From a checkpoint of a small transformer trained on Wikipedia.
Size: 8 layers, 12 heads of 64, vocabulary 46208, 73.3M parameters.
Architecture: LayerNorm before each block, rotary positions, no biases in attention or MLP, tied embeddings.
Training: a variant of Muon for these matrices, 4277 steps.
Each number is 128 + 32 x the weight over its row's rms, rounded and kept within 0 to 255. Layers, rows and columns count from 0. Numbers have three digits each. The size before them is the row's rms in percent of the matrix's.

# layer 5 attention query, 768x768, rms 0.0232, rows 171-183, columns 512-767
078:165142091100118077075114148115111131131061129081121081142140155131048118132110138178135131162191052077093165130135134113130125137187054137162131097159106141115146151079105107128157126184111111121132152165151125127183105111112132164085081139164104172089167103061134117149099085126092104125126111120157175116164071105084094118113100137147091072157163176106105105118102078062220166147036101106094139134160189125099080172105155126158178144127124105143133144159069150134143156158114100125091165176122108124085155145102191147122139090139116139099164103144122157118116136175195060146134179165153122135152136167121214135207116087092133116120143120103104159086189142149160160128097092091102094146135169132178138088207126111150135129110165122182156125099156158100140153143133122
071:132183081148143112081137186126168095125050077113158134089145162074172129160111073112136142171163117157153175114065122134140148176124088115127152130159146092140127159125213090134094137119168123096160062065107156143034153131151158152198105132079052091132200088113098156124110179158150103109179134136142108111160088129122106149134091123120094126140142151165145080203127149115139058112140120084113095113121153112118162096123126126125190095111112168120121085154121093179130153139123110118113146117125083139077140196125137139177098103186127155127162064115159157094038110110112140094140121106162163111172104185083123108131098142091121118114169076149115125112089074130090096106052133144148101083179101105164073117133170151131160128152191105150103141113090174095114134120114137
082:075210130127133106147139146112148163060108130098121110069105137125072130117143154119110157171135174139042097160138077148087110139156079127144078135120137131114149127140119116123120189206149109088186129102069177143117095136139124129150091139126103159083160160159093120155159137152095146146135106133090142126149144115185066150120172150128092068149078121186075123193113167141104097127153130094104117169120113118200119031131140044111141175119114103122120084147131186124118136075156113111121088136130104132139110119159061126080090117129121134100155146103072137129118115142150167182157209143144149198110147116075157136125181120107147080103127097134168175135111137195074130072156090123096116182126095169219116118097148164127184149154141074157166095082146139133152133120114124
085:172111102130130172145070132129138120108074171095122101095140166103107154102119108160133108160097105147115117103155124129124140167135146168063110128152122133160056188182139087137155076108134142118077140100127105144133081088134156087100125161155125143129161142100170073124152167165105151111111125098127128087157156139124109138098186077154142135090138120141104126109187131130129102088172151127151126123148161085126131186177181084138126061116130079137193147100155112106170089121159089079148146152086081140112109102133160204147184114076072189104211155119169102158066139077137143167126132145183085153097130134140097090164130154147163127079097097158123099124221057109126152128154094114094151092147128212088126078136100109102104176146060121088143151121140134130052087077156170
086:044120146182119152134073081095184120135109071160107139161137135080190122072103128155124141114127151157091039104092127156142074102117149110085160144121160126095153120144138163158146093148103088168119176129130102170115160178175089150123096155115119187101117136175125143113209111117141088071150067146119109108102105156138159176132135100149092224155115081167141143167120157155098099080164180130149115087065126153171105085101098177105130132160166162162123067095073134126083153080119148128130098075134141157132111111125128162107086112126183164144104112119073095129172196141137201170108203144179160147104080104127162133168168169165105084091150132165104123125165095113113103175148109165141133118096122103154083123085161197130165101046115130132122123105107113118167097101143139
089:103123134131127111155150187138095103159186102149175108156165108146118153204131122095118042091110123089146160139086165137114140118132129155098155097124105139134139166114105170117127124130111182145132112086113127127147084105145153089092133129139157120100192128109141101145094046214080102123107087074142179098135084128064086135124086132084112131094150125133135103076088118055112180177139062144082122096154140165105098158128190117088101142151148125133136150191145144134108163201115105169158177057091203115093098142125143198108125087178069132170174082127137158046087098184170109182128137088115141146151114172135122058156111104125132109158124128102152111141190084131143129154077164113104144099113086121144067106147135107153177116181129096149148106163167165143128125075108101
096:117098138152063141167121063137149154181128118172082076137100096138147133062102090085116152112095102136126190139189115133098073164119178110081057189121123087140182183111133176136136093167197159122134106183124117121107113050109198094121122127088165147146125153087122164181135108154094152136157096117131132205194086083100149171080145150137171080115172141100132148082121136135089092130181122123123198134080175093138146109109120119120122101097137131108179095121131179137112075099192088135147132117140112104162157137108156183140125101137177100075203139162142056084098172107103137126074137163148095096078148195057143108129159147110159110066117134092084118152125053108105154104160137184103154164162063176096126134113137166122150126197085116079074112097074151100181177080139119
101:083156168175087117077070098134136122167061138211122133094131133132111160127141150105088073184168117164139137119108062061181049123161132073199105086101115082171161102112070159166140092140181088066163194102101132126079129143129079127168181172081117108102103114145147086072166134134114149171095105085080151131125117126071173108144186145139077109120131137112099116139137162088144143083149136127153167137140131090108090114132122128142170119115055184167107136143132157151127137115074180121076108132103102157150049109182134075156077078144169084129131078142140143115100146082132140152136186115101146086117071090104159125173132171096100172128125114105153091116136101096099105089195156159109137118138119207105164120136135210194131131146138173129203155102100124156175101152132066
096:084158081135058139123104123160135176093119133178154144157100111068112100134091112110182127137065104106111221129153112162171139167162114116147043067148123132153106174119114131070104122186171125114137102161066176124069096099104175088139060137103135118093138122126135136158071144224109156099160091124114192133138131123106158079106154167149157148144067134127172147117113190153123155163093119105104138156097173136121170087084136153091179114166131145075136105157150122130134141215158113138153178126183074131087102160134143140142136092148144083161148103119056108072098173078120151068114100069128066155130191181160101089119166140108114095155114052111120162091170130134106098204113134074148128128174119108118082095149115150163109171134071108057133127116081147112127166114061182
107:152155098094163143102069155134117154179110140082132133141107159104119112131148096113129166138185152082166191128090100099078122108064140126158203149094060168169175164186141115142155100122132090170129107061145096069113093144116140201129088144110174128115144076162076100122127146167112104145114140111143146125109140135157135099153068148140143128115112131128104086104108125059135204105088116134107153181158125149117067131190106151108145110162089129147151176157096103135112163089138205149106096213080142108092112062175091122093143101167081189091138100155155124106150121199120136136184153116127194071121084115126128125144113149182160165128144105154132164137140148133108146082095134137087095207136116117161064127171095098149084103126053126140140075119133092125166181113148179
103:165144094108159114119134129093178137137167109105099139113143133106042099122125102169150132146107199125142114144151121143104180129102183168140130115142150154143128127099125115110052139186123116097094122214138173157102146078084088117117141158144120181122164110112127094189123132128151152079106106110156132173138135190158086126124140091073165113132097136172087137113164115169094135200151145146103077103087086109155113083132118059133095129158161107124141128110157102124131138095176156064165161148137130130121111142146080037155104147137081129116082169099150113129117097101067113124173071127154091208172077165124101130109190104162134082114104137107151156115202174161135145119101104138215134143142088088152090134150103128070069164086134163081123084122110159068123209185089188
114:137197090099112166193132158103136091160100177100111180138053089091185074158123113168123138136118122119111099112164069159109147145136118144107137105153160144122130197189123133133141146152095111172120125098128110158085127103151144116065126124150109086110112135184087203125145110121150137120106160128127135120142165091195098091091128115132167115136165113148124128113150131156134138119084162165147113085136108173176172090106097140089067137149084087116111129116137134126101143111125091114159190115146109185105108081154126102103138152167155096081155151109087141099107171130133172125086119168177091140178146120120112131114098148126177189084149066149137135069118167119130145176163147123135082188117155143106081160142157067123060110100060128142076145051136141112112133091065139
121:161110139115106171183177156152159125131149059126142169150135105169065104063170063132151150126147152124132114144145182103087089125129145130133116144188127129134148112108103130213166180184155124087111106137136134138138106096149124126065159114171113165137116125129110147126163083100142123168168089084134161104162147120111095082096237130169132145189129116171120134129081123128196164182153167101097140061182100116103081164137153081142204178141093119159075133088133131113125110102112079117175134128123178125154127177142145132094106115140191130107157138088135137077107123133125092162131136171092098171076082121117131090208151107127053106132150147178148106080183073137167098135123109047072070166191101115101169115165144151156103112096089126087178113108088074078153116130165160
# layer 5 attention key, 768x768, rms 0.0232, rows 171-183, columns 512-767
071:142092075135120101102126172101137115106173129117135091133109130139172099082168141175153107110127210179130142107116193129143103169121164127142142113099156106123127118096099117097094103090127161140125111108130096108116069118092103134097116142107110084173107089141100145125116157066164147098081183108093165123110121124141095095180091133145107149077032062155156133114129123043152077130160124122125172130035198104137121215122130162149150139164097120160143146171161159089125093153118123120119119145176118115087132147147113133126152114143181162186179112146097104179073157127093146111155159101101206132135186114121109159159122046137108137164104165149135116165161120129102107118118145183131136146085091170097086125147097130128101133123086121127188151104152117209052122119140122
078:106120148138142103183116085124117114133134123121127179137162097132157147097124144071214050153126150147130075138117117130119122130072142107149073164073121108117136081163116113096078132132113166096171104110143144130174109144093122097130125104117158184168117167169121096144153084096131088166102129086091125121080151147142117192137087102083126148111149137120181181121114098128049124172170132140091178143152129135128151147121073129150108121088115128139139085140125176061147103189127169123125115154155128133118073113146157088108092163093153111129182110146141121086112118121105103103105130160094121120121191167139147139095130155075129148162080105140112107123170124120154142159150116188151164155136083138119137118166139098147135136081154079106190114046107136198129157102179107
082:129138129108147157143123083032155099106107140144162143148157156090192092201141069195111100116120135146170165107137112127150150107143096118158167107172121112108083062159131131130192167123133131126075175165164056147157153085073194095074146162149141083120069104132096128141148222118145160057146157092138119108154129090131184113098088156153128138147156116143072152143174146154116105134119149169156083127105138136108156151111131118134115107133096089144121121149143100142113115131088150124154172148085134109136142132183164129132083128086149077099109180151127044118135115154134105103118083084147102132117147097149108088124092060151114101162082140133126124085144112103119132098096150145133134126118101131126131151087087135098168122147145144144091155152178117161107157166068152
086:070172145126128087192228104198138176087129159096088143058132105129141139143134133101135123136081138119116129158180085139114216134129195142191128148167167128167119181080156085147090187165130126113110154134090111167163088174180134135171142124116098136144167129102169136155163162141178128140075108177113122149137114196081078174196099125092116118134119079105143126141087173192082090131200077074135151154116150114129107132132119146179154167085151161118107084116169110139163125186145159108081112228176126093079139101140110141137068128119218126099127124129112129138122064144124091083124134107176172135146159132154104155092124136118081138093088136115097126112135141095185087115111198154163114170114105093104059097104143092146141169163127104076129126106095136070119105198117148
087:166133178162185091132133094124057163106151107122128154106105103125076164181170118140124088123121150100204146102173127092113188117165124137109114115147139174152080159076082101131139096187096214159152076105100177122177084114090056103163169111129118187168086135147176114190169051117099078172095159123135153167090104152118164139144137113082159187156131109114137138150164144104169120138156067110119155159115119133103139129152057142153143084105133093097188124181106085081179077167114108105153164189111136119079077142145119121126151158128049101081112126203155195092151067113092129144141088143099130134128154156123099106107039149045118170160084152179149153159099143089175133094144118147107171114110073142114122084122121148111143111184140076102133128138085111198158097124155123
089:145091157099138122162096129144142206094152150124127136147113094102149065106136135097194145202106142141158178108117113117065122130110167144135072193117176133143072170103137077125112147172193178058088092165115149113173071149130188088146094151111115095164122052131125140140175093131096184100098103152082134115137127172126136113152060193114137146183151103164121149111104117116110179113171122085090150150110167192139156118122181106138134138183089126079105149151112163117128120078124112122146130129143104157063070091093124106227153127101184115075129105166120151125095089172119124119146098056112079102157161149102082170118128136067126126153182098087043143126105120100123087130111183132125117198125134198090047105071084124144088176116062101019087111122088121113128130094096081
096:214143153099141160143123126125101185090088117134106163128130143097119109160156151162178130210123105111108162108158107121192154120154095154170153172074131072128077207110122133142143119178181159072103118156101155115167113111116138105172191129085139060210128096121084152141151100118135093149092124161047086131157130169087166096113160152146111107164089147098063143158103174152085139111169060162149043125107139134111144148161134134131131142153072141176088135123172162157064148176147154079101120160135184148154121149161153163149132147130161075123093127137140146089095119113163124143151145134181109145123119125084155106097123068114113045136151104041111162121079151126168071109105163143088107113146130101142119087159071183050098114137133149107153189142055111152166111158128119
087:156114155089112105122160164126114152139161101158109108136103173135108142154172116198143175134165132093167149147149102136098135123148132165089152097176156151110137141170089136152090119119175072125121133142137122132104090107114113098148170148141154128145115161103121139090084170121127138118109105164128099090136086067124145128109075116105125048153112123130150153072125078135145146119132179156160128148121087106077097108100117169126143196134110150092113165112160150149107112207206157108071149066145189064126110152123211091122134157095111094149094120156114119084134133141133116097117168102141137163168134116124123142098087040149148158193138136120121141158098106123178125152154162117088108149088135087134151144127104127112154124120159097171075144103159127137130129178105120
092:136114186185116127143065110121086101135132129118115143124190134096113151119105112155145123153115137216191089153177088099164144088123132140143127136112060102134087208116114122153161108117173168102131155123162160190128137169186129142127136147106159115129134073123119093093166128121165151193067093031100137086107092163148129140088111097128147126165135152113146151120153102142179087091064149162124127125170156120134091109152129099106145118157081087198145126128139203157166138201161145153183125137089107159111099177124104131180113127154166156138121179141154112098137059156098096131094135136145109087106136127111110108123070156168144100114135101130092099119129153144135177080115154133125048144132146167134115110163074095103072147114128131119102103156088145170111055136155105
098:106080107174126132196165144151130130117119097133096101162083170165096155106195131086105081091132096148155094139158159112131113101204105106203101167119078107116114135113123130143117118138190158083062157100138132116093158129173107146167126141104117116111124121112137128121106096116136168190102121099088149173131117112089137089152106142158136155125064108140131097110066108145120132124073137064106106105102163116176115130164161134173155124129102132208128145135103170081071181086163080168140142117118124138137140119170106128096174122146134101160146138088141080169140134152084166145152167148154113171126147128136139125110167143097125128104160097141165105077146164148102134153073095130142114133144188125145148105130142144125103129162107111084133112097113147120144131074129121
109:130127079148172061102190127039140146149127139099134085132122157125143137160100121132126134122124100087144067112132104137128121139060106138107199066184089179144128098144153154111158144207176136164163156129149125132136165163125119119105119149218183112127065102111118135115066101128143124132099101089172118168170139106229137144128116069164146124114148112100101108097100131104119072127123073208137094160131143139092179130079145125137093149096152138111153125130115119211157073189158119112121116114125155140164119140119136134082162092114063121145152125083141103171145137121177150038152125147128130110162126096122127105069173117110130169147130107139158103073173160169158143137192113167106094157130172123157160135114132115092129103091182133207069140126134153115051124131074097
110:103123195076164144124176081141147135136123160095088126089105088108115100116103140150143196180087089087105138128103085087128116134086133180060130136178139124107122195089122151106175102157094143126135178108196172234080131095069126137165186111166173121038142076131144162095097089140135173078151086117124120159166104114107169140109131208133091188109130136154091146084128186069047159135081072143146144116174168096123135146138152118161129142125186138117128100097140130094109074090080139074170136120114104160112130132161112128081112146125056139124101081126158079083112145126135180098139169122112065102158109117121088121109187164114109140136164166102137158106119178138172137106149138143079101091176153136116119086114143123111129122089188119114135147160090155163185111130141149
104:172107106159129125142148130156198107210167131179223143112150175066100169106165124139118129105197076146100159135152166133124109147190063159158144109128121116103137133136116128168094055098116150126078154151165147191144149194137092155110162168079094138118151195081142144123196114120108145187163065075134119126067116163086077094116121165079091172198098142142146085115145129153097128110017105081113206096144093118130137121176144103089180120129157179146078177128101112113120143182128107172062132173127167157124096145133123151115141143150143172148091131105124139154094137098160115134125184127119108132075065194125160120153146097122135102116104100135116125153141127111110175115111126137077158126178103141068085111184105125175150149148175122057166071089096166139117125113121152